Each number is 500 + 50 x the weight over the matrix's rms, rounded and kept within 0 to 999. Layers, rows and columns count from 0. Numbers have three digits each.

# layer 3 MLP gate, 704x256, rms 0.0528, rows 107-178, columns 192-255
414491494507451512432428448544468554413499504467558511619438554625474430534576520502398498486462559392564452595470455569509444493448452518514498511555569505488524477523518548437476435423544496
434451529492512537548476456449540600491481454480624545508435521459503545545512492409505529376445465498517495459492430589495460628480516492495481500536461545459474638480578491533407539414615542
456545483569505557515429530435497531490479535513547414509579443606508488505481573498463453495552575450504461494478543538515400412503517525466526520525569523482496500497453496543488493395545578
438576543458472475540493469467480515567450430534482530562547579485423496520589480606490555540444549550530519464531519476451501487458505579564495485546495496507449478511517485525518458447519455
496489467439465567501512510506552553501467531572481483478506410451375493535536482536487586462433405479479573403506447468438463564480507532456502503598446540470518492494563454476385519509482652
599492496569559470463580398439480564518450483554506556502453497445524557445494573501461515561546535524434508584496453598531500580484463483540489465479514516449557463545468422544594573552495450
437460499501473408486552539481460499524403512494504481552507526514432453466502567390381494573500590541574493581542554455513575560479455474489550479501542517496489490493471522497448514550506457
598469630463413447431572575447514471537490515459637430481498529509517504452416500494484398535509467418556518522455436410546436553517459435423476478591532434495426483542589514433445492471552564
548555516557541576481494471451491404527508523561541499487471489540436498555578561570467565525519505472456563515528499462501535489435551541479442459461498557477478580489489481548423442463469569
526554522442504493474470438462607478456487416477516536487504444572508518441542484404413441497552480493480524531537429470524514506506565489483522469557476483460457537423467432462462526486523517
496509496532537529418543468469586550467523433540451454504494492532465523492541509555437500491493461472519460610547592469567496430425523488501545527492500496455555523380458498446406466437524513
517546578475433552437549491494452515446509596511558426517518468532539440446498475403480393455430515478493414506557530413495524483434505491508537454503538502549450551554470463501408452446544452
495526457422480593519491433498464568455502422446480469534466473483429495454539485443529478471506522539491487515459559473527441501511497454494543475515530503509535517466486489551514441420523470
532501475513552444485505478525553562563497533527505489440485451550581511542510393486516485439394401508539452543550465488501485472414489587435511490509500614483492618540545428464428493531538487
484490530560513462450454487502449466480482492479480632496474550487477570523541514516509460559492548518550548564526509521490446600500525553482471543463456540539470356605466527443465480553552527
541496488489497599499518500439499537507514477528478505573502634494437514532463561512471472463486454517505514500495535507546581544508538510534444411459516477382524478572529420499423522383518476
406496444480454536412451467493554454455506513453465460579523469504491528555540545514499604429465485453541563565565478553527455557509435516579550536524563498522485462522440532388501580429532564
561525497380525486454487532454479453557455427449505511474452436526573458471589511500528611496476478556504421514506521537457483539519502476478507562441455553478539491390567462493443603614539470
540459435409588508504456404445486538469471425489528601481478560548529412554513421591526491484553472559520531524517430593534582590472521499523509456572505494514459511497527376498493595499515453
502524426430478400502466500489464535516498474442452508480451424521461529471436395637509488493451624450541494428508628533535547483462513536421454444484507461423514465600565573492496511558423497
471477554462549493546417530445539389567555420452414436489435516497542511504509429439546476550492568462457582548529511510463603540458466550533470433389570484391495555523487498472522543534552454
448496555520532548483530485458392538395404501518487466531501599506441555529542551479473490447519490502503522516452472524440587588441491498477578435450452466484560548481460501471553448515568520
488528455502493462559509443532466520548395449565436498464442533469431568426527516431523519582564538449503468546523478509501478585489453548513502508446498510471541479469492479512516464538504505
479566612394575560412468586527409529512451560405535464509508478483457457473591547522514542436454568476474572502582537511520465490475555536501510465508507511538456443490483429457550476522456550
477528612478449480433445436428472482484512482550601427497552524503493540577494492422467577436455459435510550536518490508474471494480545516448449412505556458517492477552491457526445506460583582
552525491481539522465591522596581542494475551553486586483511491533520467509473527485449398472487408514486507519459554404560562431554480515483490588501551486516480499533539519610451425440569429
492495461521540520501451444473410518466485472522581533506372553570543541445516453519457470454533472477555487595535520557598485607463536408544420525475524493535531516495491411537540451576506429
516561479444535360540528414496528459503413412594541552508497499500492468581475546483467532526519520457481511489544451491582526496458522489469450473450479450484542547571571506446475558494454489
512410517479491543463516510440513490414534478472507491631480421526543574498464508582533581523512490417503470534474549457395407556462499552516526458537528531502454466544558408424416463564583580
380450456465420558548504458538577566529462498466555404591435553496534513460503499484525536400528515478554502560518507557483491538506477540536486477480599486567475456507475449491577474558495506
497497536448614509499452476412421558527474402545556527475481497544519575531578547538464472466504478422500423500497545464498510548459546597509493481482447507437454474511498458489511460572520446
409451570466451522533488486625461538416494509463500439481508435588475508486498475468487562463458489486607594475424475530509500511527515547491583434496510530573506505530512532431437553449526557
528409485480452443467564511493437477467503500545521550480414555518422578533518553454577543522440498474432510425563548542507570452463564488550518533482547519425544433433503560480425447588478422
574496450511505507467466525495542560465502621430537471590488491479454500530501540527484502451525492544517499488452484573519509467455458626539437447435477503461471502589515492350451617507438581
460558506497507550502513552475549512468508483485524480559556614473470512495562456540540542497582485512494522485462504499527552521507432534482571534506528503566459573515486446470439511505570545
517517493520533541514495469497404477476353597497566572522527553523590405543551604501450488476503461416469555451442434613452434508345574414493521406435523456460486566432499518510513453618533453
524483499421609560505545476486481551453600560494416484523499442533441448541473475570503509434538546508535490460519429541479497522560512517460461523602482495520478510513450556528557556401526556
545558532346547491468504564483490597474458546442558514455559487534554431508527511496578428474368481490567485558580532563524446469468505502440389481566491543414470479421440493532422443475472522
514475507467452591430460429426484501491513494460503484513518487488506452522514459537563466515558489421444568540474539479420454526498515468509507471439586520531459433465439435431425515450466495
519541448444462536445440408382543508523495422515492524552455520522561475512596596556593541457514510386430518562532502439539522509476594510458491517562536565367494529427541497492384561484573453
514478481520494501501578508528449488530500550542573524386477464457534466542503499566448448565395561530473485494416496488514587485535413503435554463605447476477460516548539540538523494563486525
472498519446559514536498474486489401559451499500597479532342593456580540634550487507422492454485404461461502511555441550597485616350508421477466556529430518493481578454560451522486470599521593
597436397516545493458561475519482446534460512497474500463425525419523494510494538422599533605566508479539515533454460568497521483497436518459540444477460547548600463441557475537493442541411453
508664545421465435491555476483505544520514496462662479468484479483579513585459544513490572488437487413437506549568500478538552423457491527514455536543498509456417507556527485498539523446513536
505552448571435457415590551538580564560419524491487472490412447474501565567417441454406521554509415515567459499558490502608495558545410473470581531486415529483519443590517505478513462456441556
486486530473496471556457426408549462573505426509551565521415598503528473538541591553484496538534521545506534582562577456510465479480571541516444538446513537477546509499449504499532552485502488
454516502436526567557480439571473429462459453456549513440418433580483508549492548493534498509495525470575465462525476516465478403513448567463475527537484555513508473456470612558513542545494607
503545503483455494427504485538552475512472497442549536552562450550503521570460464551488525467457530490462442477497457547463487481499515513474512447550577536460431520590508471567511499493463535
470573408449460495472435475478608495489490514463504512441490477461559485608534509439471528538493444519505534441486458593561462541467541526536471431483546538518451538555467544398458584412591540
498464465466536522480500498502499458416426492551399554554543456527456471509631575510484555397523548482512546600509513538446426575477371503526511469547457623443462448515581482467580508576459539
477485516577502516447507475476542468430484461520516492490459462519474477533472449541433463471478529457461485499562550481531527528531517390513516464518525465523428507325449490450551493492501473
484587502526406506472507458445535511468467479459569509554548485481483472576534559433440478491437502492444468526493503567534549432386510586579513432512504502451510529509474456493510472462539494
527510517462418621460526628402573538573559600508512487457560479515511423482383389584474463569375415611517435488476474491538545507561514469502502495574680471517435527538569644469553446475549584
525472512490591479494514500546527515620484545484445502508525451497464512459573418505452417504458442492498644577472510455483582489486510454443546607368489461445466545584494437532416482513542554
547532480468527591559491527489449519537518538479468540483458448495487518486504434482406481588457520573446490462565490468525476529461548485519540449525534530557540507405521490487547474521515449
560443494608549469499572484449528505360448480563523416558435557551489469474518495456533579536493528492490434566516467569443592518420415566499534512545513529533575571390522425511454458459506475
401507446518485553544401443425567551476494400487574555595485483564549527490614555483572597433532533474466567545546474505504469510486595516631520412449579500476504431449543575531561583438516495
585496542515569508531490459426442377597529482546503404507471573492479535558519513482564524492438517527480532453601489515567483614488463379423448451435576595550528499505479629526518402451532573
490511402463434545480529483470479467558410512525543511486487457547487542465526455534514561539482524548515507543585518478615499484405604576493530566486468520476492539528455475467457547528438581
475585501470444489456483387461561479487425478546526460494529513521508491487496508445462534493533513479486409570520457494497529439499530439516353486513478520449416549518509463475562479462535568
537441449505507587424488505554490425523401528467547503437482492525549493479499426450523426575533502574604523506478368543508463479510468394433423503489498580509490588496508387524602552491488540
509445485466512456531519475526420522484424393494453558445438450536528498607463439491473450574554515498485534511528439487571551570434497467462479540485457546510557478544553448546481555619515616
542582478506526505542590518514516351433417433464564536386411505518454512522531396540378477533548509555466464491655485480588575492431439485529360479515514505462589485574498553479481549545386541
551496519494513445543545483464459484504481490457504418522489578512395465538495453470421499592526574468518495494567438497587416556488485516446425498480479492486557493451486519490560522540458469
517484444404547495511548517414487421488493484555594469527508536481526473578610395480495431520562411597460456459517478536532553505442564473487526484539494487486485524563541451601515524485540605
537499514527498480490474490510506463513488503529522506456471379455521487532373506494478500438488531474498410440545492451444486527450555496526479465461492469477546421571425523504504493459445543
537517477549383471571565528577453514472445448417474565611537557521552494482526508465472468488542518465525489460505456563537478489438448478444401457422472538506461428506543474482501505561452389
445492373462552598510447503472499569429437549496493511557576525493482421470503489510490522460404459410494598504533513512460433452496509522454477412565538511486514496411417539394401521516496568
434446494616497521512513582555458543461482486485448621525469442486419578513552480420436392522414512523396465514474544505455586349528555494501546456500466512489533465498519465551524466518455426
426526558564482507456537524423461560497457485521594519577465524494494533547513621549460482482482521515631554541563516500488567485469506607450355513446414491430485532471488543495492407528473439
465542580514469490469574511436592520488472438547462489501512492523525451554493457444528474520515553463551549523468489531492549540594546492542547511529545579455524522467510495420489494441526582
460449480561455462430581359428663587514484501467556455559468490508432530568524515473497484417559588574460489516601495572504486533483511538613491457460517520538412524471498474540559508418453546
# layer 3 MLP up, 704x256, rms 0.0528, rows 107-177, columns 192-255
407445475474364415460479519561491579566511577452492537557468473539491497541527582533537508426463484431499519489546523583516504529500494540510474598470611516464515476487495579506468483492539356
596480519450464537461516524486473496478454521494456484573549475564425519506493475500482520562428506493512454535495528454459469508500490495493434490458518508494424421468464452457486491518450483
406461384575530482479446427542506495477484533450564524543432525506455485517476586494498602553439468536514464510536443579470516528480528435487450441478565597536467507507528463485500509490547486
522503497521488470601494504522547531441518472510537521428482494441489509510402516458468512539490499521507495489462557529517572525568477475440590502527460544514553493489438504501545473478501484
428453475475498553612473457582510577446552512377527493533447594555547406417477516471576510502546549496650474519502523670450573409464534458394556435492440477480515514446394552567463528493578461
511484419437493443614449595503507486554496613420548571534447558594494488591491470507542430512439456518528488370492504489534554500472482502510474571498530452481477512513510572487492488514517520
579573521558430497470513529500520509520450539509486464530556499480498514483463517498458440482518579592567566522534516546537473466601414534529478445599523526490501438452528623575495471549387414
477442548590529493449452457511590560544411488543497581525463522590483460485453576500394521487550547602484475527483477510495505483401524619488378524468477532538478456462515455426430551535530473
402480440469506590461447486545537584522508459548437545568550528490418595547481472434485450464438515474535479497492532540496433471518518435531524502558543507511425514565506578462605558486523519
466537423423506507442444509520454564490464537551501537576564466544479452558504418509547516429496450411456487554449526400474504523424520482492588473491613473513490521521509467429484493510520448
461484585452488543537445487564428424555425553530578519521483497501535541525513460485493520450535451508507542547503469463459468570494535496471501466573484533472401502602531487524543533545588500
557501544479407527566484492536557416533544477611506513353537418499547495541434616560468490457502371603471573474566535483512402558569524455448475516512529539442556481544508575544622484576500466
550429583490493430505489423493582428580504497530485521442481539500519503504429471486502496468426504511477564499476415461448547511500538534497486516477441530434521459512536528479429485480488550
517465442481545520535554520562518464467542531539478535447595454478527445531519459487527518461443464509523456461490474541560482488423402531518476535506488548564565595506509464452486450458464492
509495472417533538565545441597554532504463571493497457499520483612511483412478444486625508440550461533497482515500586548460546461513487531549541442503502490477479594392473451582572509509375533
556394444449471425454529487558427422493384455561566523543442562407489461493510556558464511562507534505466547583480413449597479521395513498561560501517436544485515422572588397466437569576537483
455475425527534511533431458473449528390513546510442562450552519510444542527545523380505522493483535566458527487514487571426469521490513505494430465511501530454518469486492457558584539458547418
529546584521512518432525543434445422579532512495493472436506557485434399533486516512441482501544487515520434459484570480492483490492484365452428434481571482516440477416534534500559505472544480
463435516504521523535485416480484566512550504464474460518509456520536526581541413454493425505558536436541546551522423497546522524524567601479475512491576519511509479574523500554506521453490526
554407477570464539508515481481527545458441458513524512480524499494518489427469480551488450475463495547520455525512486509438456486522527475569495483528471511453477498444498516526472491539516463
440538467381543523410523458483455621513480556506626586484540456535534359520514609459543533447480422523550455623515466471516450423530528462407527480547502488548427518475513533534428532536454621
469624510554558435517524476501524478456453444568479479465332642471367497412553620514552542455464507536499538499462482535502607522482535519428509495403475459488558527566495444566497449534538457
421468441451528494556561466463522517574537527491464491521485549548460466398592550449463472448541535556453547487426582463482499475533552527508471475433470521461433523489475435470474451447523529
518432439498562473490505490467350495455491464458525571470491526546392568502479482519418478581492505452481546479549520436566541539520452510519485479548547516438536452518479458417526454500466544
442527421444546601557516579571482573467465522528441585496379519577458541455504508488502508576461555506507456486563505472550530524488480468508501533514459576553430519446525476398534569484456454
398525490547483409576470526456502545606574561500489453453454538472580411483567462391498510523523536456460468529559547514542498495495508534543416514480436470480654472539496464554515512510390530
491441546492575512473518540505488427576511470581531375503512530477544510592367508391526538538486495526434510469472412557490502452505469436433514511430532521365506536560511546450571552468489578
496581453444521407527532484511544459542475443491471544517500486440514476539467568518517507555469467511467466411514469563550568546528483528529481505467440484510565500581556505574469540464457464
526474566503497550531463481450494456522527505455455486612586489524509461447383556437572511509428549412492461506450505487440486503474433539559444496483518456579527378522477502448509437558479546
433522560582499483601420504503522574554499511454444537514457540459527515505500550481557497456506503460495529506482621502419498535608565559517452437464575391497498425481460499586526459538503430
494535495495440509516484502519379514476521566520524578469454496488570499432560580489506511495553481466488466433460551487482560571495498531417502451397525522443516495497527568467489476488481486
456603493538458434454513562503472475517467494495414471486559565412534617442480555504559538539449485452415455498512500484501462571557550458505482495492462475465523602442466525487493510485615512
534496535513481481478497490505580539532527495509485433521537561468492475461538493453508377498478437566529514463457455464444482551568529578488560508490515432532444489546552513409532519515599555
465515436452563559573497534515583563510456502501530511494508489589589429559500500456438551433566421418503520567553427516597565348385485465497469566525500440503395567528468399523505582478478520
438540492510541513533481524456501461526548489450453464484521562524468488429559506474583465457511503568447493528424533498467450502576605467565522484512523525527505593443444489585608436494466489
471515364508558434516458423527493519505527541572496496562445550497502472494510536456474524525560436452541589465516456565503458581480533495577596441426489485541497550448489449486538540565511491
471464460535435563485428526454520532521512504589442495491544555458563528509567496545495444485476493569593483466539421525458499566621542527457513451542494542523519506529552489515508487395491500
485531536571466484465545428620523415437504478630469507506442533540481587460503457485447498409542531495508416503492467422397520518430526584538589589517427603545446452501515461405488563493567538
478526524439543511585459526509568513485521576455549489656464479518447525465512540454431518442459504496456409466568475516510502463471551511482603543546397520528529595584589533456561559556510566
510478456513408527529468436452600526468484447537456549555467542454582465515564623540615580528552600471390477469503493464487463497564572514453547452516538454478493495484408538494410550424583454
508477544445519553577508523527426515439504548570548504488485485356509466449406432606561550497400522562565428441484583467504484459497443453487528553518463463522429529448577548476527460544502470
563525605465466459417552460583514474528472500550571471497585456587538551473357514488402454528565469588602474579526458535493549513529469448512530494417474500514501408560442419595429471559544425
521478627537579485528530453562498525533499517585520433488449522530535466467454558542471549551461535530460453539543561529442521477457525496516407463486410468429477508483565533433499454554483511
494536489446453493609578501451569543509631476474559535458549460466450536513468557572488557484441507485508479431393484449558553372472443480599370427558604523480498524532480491535621421489464505
491497514509400524495472527548587535545436548502413466515585502481493592538440486499461482519531398477501538515530423529565533469512462561458614521479491492482517417488556549517444512522449559
480564537611455494429540546611462469495439563547485498467474558467531434526418511524487442459365415425471573564542474509459496498464494492432447495540468567498487516467560555491554471477509577
537393500511428569575553542580505497532509494597517493478520503530499447529393555547529591520420459411428503440458541522474457511403559489479485448373491540425513497436535554501563435452470556
482513548486518453548475493477505508443450545508537518512538511558531473492470558497511509529485460537446526398407508550466490531523484526457523525505503538527446466549538453500438503545504551
518532467401486494504432533451574545583522447447542552472473416486475463565552431486453484462492449502468578487476523478546475465545570568473376455458474516545492492438374466508470490449558583
469510524425498525483446550598494401403517561483403514449589425471475488515570562489492557513460468420534500484457528521483478451518374499467566572624521497500472430456526586471557496541431521
556492552520488596494476479520555466525561560474505541440514491456522512477537492577533550492538545479527666470440464522516477465532461514492502494440457459492424482470467476562464555517463451
530411525431528497434532545615497556530443559459564454509456571528551508486407502403562561424505501560535495538526463451474445539506522451411487509470517552492462530492476506456468514542492521
561554552502494527574504470581520444486464421530512574494500502490543585486435556439490551433512491523519499485595452610592553536406488517558433528486481632528577434432613474541463482486469512
483516457417489672477532529475498510522370431525637531465470473526594553554583455506618562460477516429447369559561502401500525502373539528422419464501485571452456485463433462477474562445558492
566597499431500549541396534556420463492505523493462471528435463545550586414510435510468519526520517544582505473497507466527439439528453537424540515532549538426545479493419503489554531514441504
504384396600531459500542378469467512392478459478465465399457521492471465489563496496461571611577534521481465459468463556512601509486485561555516503513557512642594532445486380552535451567514426
550549534442480563524504543496550445441474459498570574515414432560547481530528575527486508483507423536438512549499431542485450437457481530542549347538510565472515439523605531561511542482572523
456434471558484565507518518558469617484491490510593544541529552595534497516519526485460406530432576514506442450445432521436528473500555487464395475518459404504477577540497435510511536546468509
391576577531484445447492481553521514389490474545554400540482570559541471467468472439471488490568447448495464586534460483448506493566413418429546518464535453482446489449525492513453437524555544
469459593530483471514501450493524500450483537502471485435563558541464482497435551477404547519437425506524485443506540531485492515528448468401473528511583558436532496566500590431591442466584546
540483441427541493420570489471546520444440489501528530514508423499542496489566568503444424391563448500359444488495495463540529489501428550531492495540611485419474515531509457471368515417490534
530461518530503428531457432434475510600481487509421525558369550577542513465488548553537548620561498634451444433474456539493494519466452572569529446503551481415427498533515462586487464581553492
462437502540432528539511472453476483488503451473508474514535516487466468459579518521475472522583604562521470401557583517552504503440490491576479523508411568535560502510435607460547487413607581
521427514533448501439469580574470537489563442472461493528513465434414495497604446477490443540527517486510471461447620507502414630458521591514563577520474496496640466436453542445518494472496490
437463458476571452595506487443479472470541429518514538450492448524500468534567445434470515482477443497465561503413519559517621538545450497546513463494466458429594493530491508518459526473512450
482513482455523492521522563499503522527514430511548516515469446467461458473485506528466450481523486438554460471524501528486487506471492535476399540419502475501535502490477508510473432515479532
600579461518398618503590525545512393545452460488492525535550515435608390487579497476551508430526396498563495568520462539448466472422550426394503529536576579549376528520462442437467475468493454
544446614541434506450521533473537429482456440412567495531433495541494535569532460505439445515476463553518433568552451533523506499478561477512558636491480457514378512556534413589654547471564457
558523471565549315546555519505552442517443494522436494486400561476445539477519523542488512611576511495378519469520475513496481569503439478534525517614529537451494420537531465457463532528418480
504502511513472483473499523539635584628494503546564457513489481456425558512445533550439512618445394453540531545500596483471539460556515546417427610449511472458459473395450472556520499521504505
388531513561410448452547485474452523462505465462451479575566457517538444561446479470512508463514584522568537544520512462448408473509532546529592566548521515391557435474508481406483535440483478
# layer 3 MLP down (transposed), 704x256, rms 0.0528, rows 107-177, columns 192-255
492370458499436420428550490557516542608500544493466518450529519478528495498524557589506480512513518528474479502458506567463502538506458518494516611453474461547512581537577565565476451456517357
556494524441526546525476483460421534494431482435555520562533493557387543475489445490530515456420507520524424500457497474469468555469438464477460536475494565472461503451583432529451516451543474
506565565497496524456497545420512487447496530561515476505466473568523536406563444495552428470509490534579501433497408537499420422361490544429514601518494423523522453451465471535546522533404571
513487464554562458497485454551481533472512495546498504500457497510507595501437444502473450440623456495446480544566437452508548574505520436486474552514466615488554492526499507499461510521486514
424514454408454545459487518589534520583494502536556485506489534452412468525486505452561570531475463541502528428383445507413474589439560481540468477544500495414597494370385458548381480570488537
534499531578498504497436424537534456470481477462519562597418557524531537413474532534473511479537460539403539561516447430448478450525540553473485458568482539507540487448469519504514495481506452
564618543552510562468474420450570504484582459545407521411512494483604519570516476526640469517489503515506522395485518519520492442549524486453525408523473510416480537423494457492478459430469495
612499585431441538485486471544494513506516468541533495497435533498510495453409585548481500508583454493524406557484438377516517518542454490520469597574515431485482487541525490419455529543483561
485502454440487528540398497525503485519518565503422539518563481528371580557516541453568546455470524463564560546507507555461527529454580425465463424517489525476449492521543526500486527535590495
535585480484552466463444542505521544530464503447537528528495395546498523478523468487520447464490425428445387498522476459503459505436552477503503469484637433510521561426552407415429482465562428
444438573490516597474557419563499515551478469578458503505465481526494533512546435548541482466469424452531512603545516441518444453407526485511545509559514456496452464513538462488432518468569514
446486509510465485557486461499392456527505475575489503444496554549590491465552487451490417492475460529415503507555497523487413487463598505488512503565552508425542473499472541562592602587583563
469473521477570461534466513447531450526477504526529468502456549463522546602443462639431521493443465485491464544444450506489539617430528573533486455485440649488437474571501474465500509529524480
494492468464499549488517559470483439434511483479431550465634485448427410576492564440484583487579474489363537463441465572547527545555519469574520496515482476581534450533499496487562497370419490
482483443493493498458545493518509565607524507421444531539501491509441467497484441480512496531488529541347481457473481508472488484484456520531424493444461547429502550485659540501514536503489566
549440487474531465489498505421497492451522550493489495503524587528486533495470558512521421439523543528500521487491581531572510612543566489535483377485503406418557513553552437502489494434447455
567497539489510494489591487454471605517524521510483502441480551471556491477469523488532461512457499441525483446476604473477574451459480575426508452483485508429468489502513478608410463554447445
519518550499465545465417493485434506548553437462473399470487585427452480511472453478466403539438494556529533475498547450491456527606491424524453446496549391569452551499504505466523474554470496
458395473507522508493422434539397542456505488460483483502526455489478481500512468567547546470529503549529514523532426447560601506443528614499492543475523483460496484620589496499499478485585498
561448554486540506409466500545485496493486500502495513520498532469471481492498511464478543476554388463531525603572492555574474501489470466478521538582495576473433523411445455507573480559450554
429523513457583578552418549433535551485604408499538504479437430475534417547471465484545436512576480514557554574525486461440491396481549542394504426506536480435423536515519447523460592537473621
554545504516578415573438523493496511498506495504477447422478606511505537423543536462565496452466539524543532470555495516539502525573526464477544500509526369488561456514434561467512540441459502
464489497483599433508474401499591514481481431421478465501403499532627459504507483467434379438374520515352504497521521449379518595497498505450454487455428507503511442506480489514525452501460483
531498462534548427470564456471441509493516500526522522445493502623518589499557476427520482608535495488494531495500547476654620511529409518512537449559517464539532519470455441461515493423535475
420498424462567541502479525590472511445506488478534550504402557605463557505496539476506481512476516485565451507550479411461420514503582376546552475503504627519480470429583488394494615578456527
546476513484446582511348476452479402523482475476546464558438491497440603500471496540525525525460527538470532427494523540455478550538516502479570400462480585438406586470466486383459530540492561
471526488479559415414538491473420496515462569531504425416429581465526442574553521418459535562507532476514488499392423629527439538434531426476524481448485399524458562462547508561515493517497586
441536525504503476509433635486547542501556445505540446443608436526612482474487487549527468495501506477554483492465532578457500467538544581522478519427436520522516534497439515534481438426433487
529487589510512468482433516526516468496489445453464458498608511465536439436474574406464489488359551442595525500475501470494543490500430521565517507491460420608523461535431536502547473523420517
569551604555546482496498529537460503547527483601432556493541504510481517557516506513504544576481523540495460442491486566434482538576566487457512434422471509455505542583540543497380497447518446
512536503544472432550486536502465409505603554466479483386502486442546436427468484505538584511505479514545558487431487438424570528466482433471577472472459472490541497595481544457530487471505514
490551515451489438424603578452505528504527500565462518501516494508500545459500545532506484578510487609462499514497513548476551549501486520526467566532500451534479534490484568491503478492537429
520564455455517555522590517585553426488518505385487559476484350423518461530429403433443490546589510506469432540496530504494436467519489477503549462504464482464429561458530411557573517514541565
587510436551557482450462471481514544536510548417429505502524468559487460557498551488511506466533516456546540521483399519499497515460453598593459482483530532479486442572512447387453565542449499
529512509504469468513464448567512525519591439540481534529409461554482512549440506487485443481504547484543531466527475573531500504484534480444478486471500516489520485510422478499457481457454443
485553435536498507500445438451429610456577413505575451498474537524510533501550528515527495593448482476377597476545521539524537570546538473505634546490546377496547482475509539518472542491462525
460558570527447448485484504534511447544446441475549543486543509507501520501531515482507489546488525476504544505431540458519482435444505469569479514462525544548461521407543472461445413660452471
431511505474555457521510442611530473454462453451451481516490505529409545449452479427475450453470429484525495617556479403471499522494455616467525516519421527547501403525444496428486418557534485
579496516442482562481500462507540542465489606364543541529466491525550516504563492507484522460504511438533514477504440536523591434389591499513536508473503562582530507569504476443482546563464540
452473483493462472463472443485573506397457544615567523420433527526580460579511541501531559571572547464469560450537520444496455549506571487503490425553496468558613459521460526446544490415445514
454453412604443445490446528476514512507475428488475545554579541565491510459527453558514494470514523537464473471462476532495422540445432492467467539428498587559496502493516592414585442514544501
543471531493446411470543480521497474531507390493580428516550542487582560567443524450410513487523466514484472478478443597526457493524458468504510551448444423564483398475492414592437454587523506
539431394427516505488569512451447492544521656554469578446442413508551471560483456490524530511540539421544474542472483495597563495484526511430501506465489590503565439477460503502433495542534475
459470501417533559476457458478519569423579553418556566410571429481423467521464556455498512472497456540508488451338372584511501497538501477534449456480593480550515544439486508540521389511498507
470506514458572486605545558474450403411503343512537504501472468535464411486541532509531519449481533478410522492535487504477565577556466465517449464543549482619533564461446446432549525555493442
427486537578464407453538494511516480480490512466507531382481637525574401527435508530615449489443481507367485503554410515527442504448528501515475470537409516611584517419460535451588431446590485
463520453576496490490470502557503460507459441526458575588539482567539545544584503471512529563459617490528458502538496549479562508400499551549524477532529537491479473436640532500476524489443538
561482566517518498509493507492473560437561520512502482496595588430494411503468582510477504536564409502479479503473536506554490537482529485513482525499437523451531488532475456446456509463526474
496425544388577434558516560476435566460435416510524518537489437584465523469468434608458498454499543413478545683573495476397429430500463449476503515484409523465573484503520514550466458552394556
473514631541520521495333569501535456433574539473477411437608518477509437560388542521477484576458452549507571461406476500510501466606441455482443519522573539507506492416453568525473526427553442
528480469498518510506503552540542510603553539457467513462483497475463540445551550485512502432466537483349519478451526431501431433449507550621562470502484491488521573528500549467478502539533524
540514519461505509530506496566493611489430578422583535512422541564543503531482500399535519419411478561549553560485460481504503499519518496487505464515528644475538522474560405443528446543565513
485500476513434539458568546447548542525529563511511458468596478518487403444518440506467456536409452517478504459388550496531489564463516491506471500559584451490482513580495557528510461482555564
503438458541607470472513481591519496621465519565527489495466436445439447510567470564510473507472434505451505574570480436445575517539504483475576600391558463436455507580467478580443504508566595
476493543515431528524474516513498450476523469445467444460566597538482473497491503471539543440488522486487492519379499544477438452559441519450517533525468450523519475565541521503512546470472558
433421426514503465433557259562470508542540481424505548396556435536539441479562555518498504535574439495521485392383519521483551537573508515554487487382463574567541472594434484532532445541454528
453537469442516548545400411347559494469548443447524438399444492517533478490473602531479545457632507460413597559459467510432568554480508484547450461524596493450634466476470450474474577493506496
432491488466548488507420466525518461588514411485484428550488488603437437495470552431552452461416537512508479444540526447518474451553547415479459504539487557529452534505605536516562494471524597
435608485500436475482554447504486481444375490603650409544463516563464490515550396532471572521495488430498498582570492406560511474389424478447553594503509461503443529501568429506455536558474657
486450554534562461449519441491525475491540499560491510489514559521553514566506615533416549507459515500518574454491546506452510478512479495417477479496549457485569449525496579472582453485499537
587454420587527567456585460575548486578399544419573588459504461479577483436488447505485406473512494482571501553522445528522491450541449417573472501495527639509509492501473471509578495462455496
507491545512520450490536462444569579553508549577450470549473512491531486483555623539588560508534570541550528414526488601468496503456572550468468473373540513467434541563497526521449504458534450
446363511564453629440391475473512466448485525548431515448407517451524528475510559480542508497549535542581489541423484482471455486519481531562472493505486532511575471509504522399496434443480522
476482492485425505438473607571503469437478501467495523487528477492597510545482529487529432449492523445507465459414534535429441499467548522572456529538492496515505510538519506490462504392548470
386518438476483480530554425554496513519478457626446524470494431426485405563468479494551542503462556512532574503450486546434529498556515450534478506491516367505533504424535480445412595518470482
504474557488460489516514511467492502503499473577463482440497603521480529546457504488417445523487554499561425415491489442412504495515544424573543531457365548485490461499488487484446547400490473
526451581586434455538579535509486504411435548478470561520508557511502419476469575478477486548570456470399425401554431568486515513478464505486397518456390537474520425505387506548551401520469492
559423504557465557439491447410471507557450516381489577532474485537620572566515498584443447544446547536517462560554506497511484362534582471476489536426519539451373510541485475595635563428627519
387526566471555578522372534440614504489532531482537498554667522490482439575537461545431533430513479503552548483520460551533489490544498540400534478518405540518503527520440556454445499435533544
509515527492515487483472486546678520547491443568465471411547520514517538517488470492422551645509453490476581469464450548535559510493513479514543548515546484450458420369488483505541593618536575
432581462505445442526583540511512496521481468489469519499614506493519488488553456428556466521476511553478455412529534533421503504512387450514482583449518414529511494436415464436515463420458461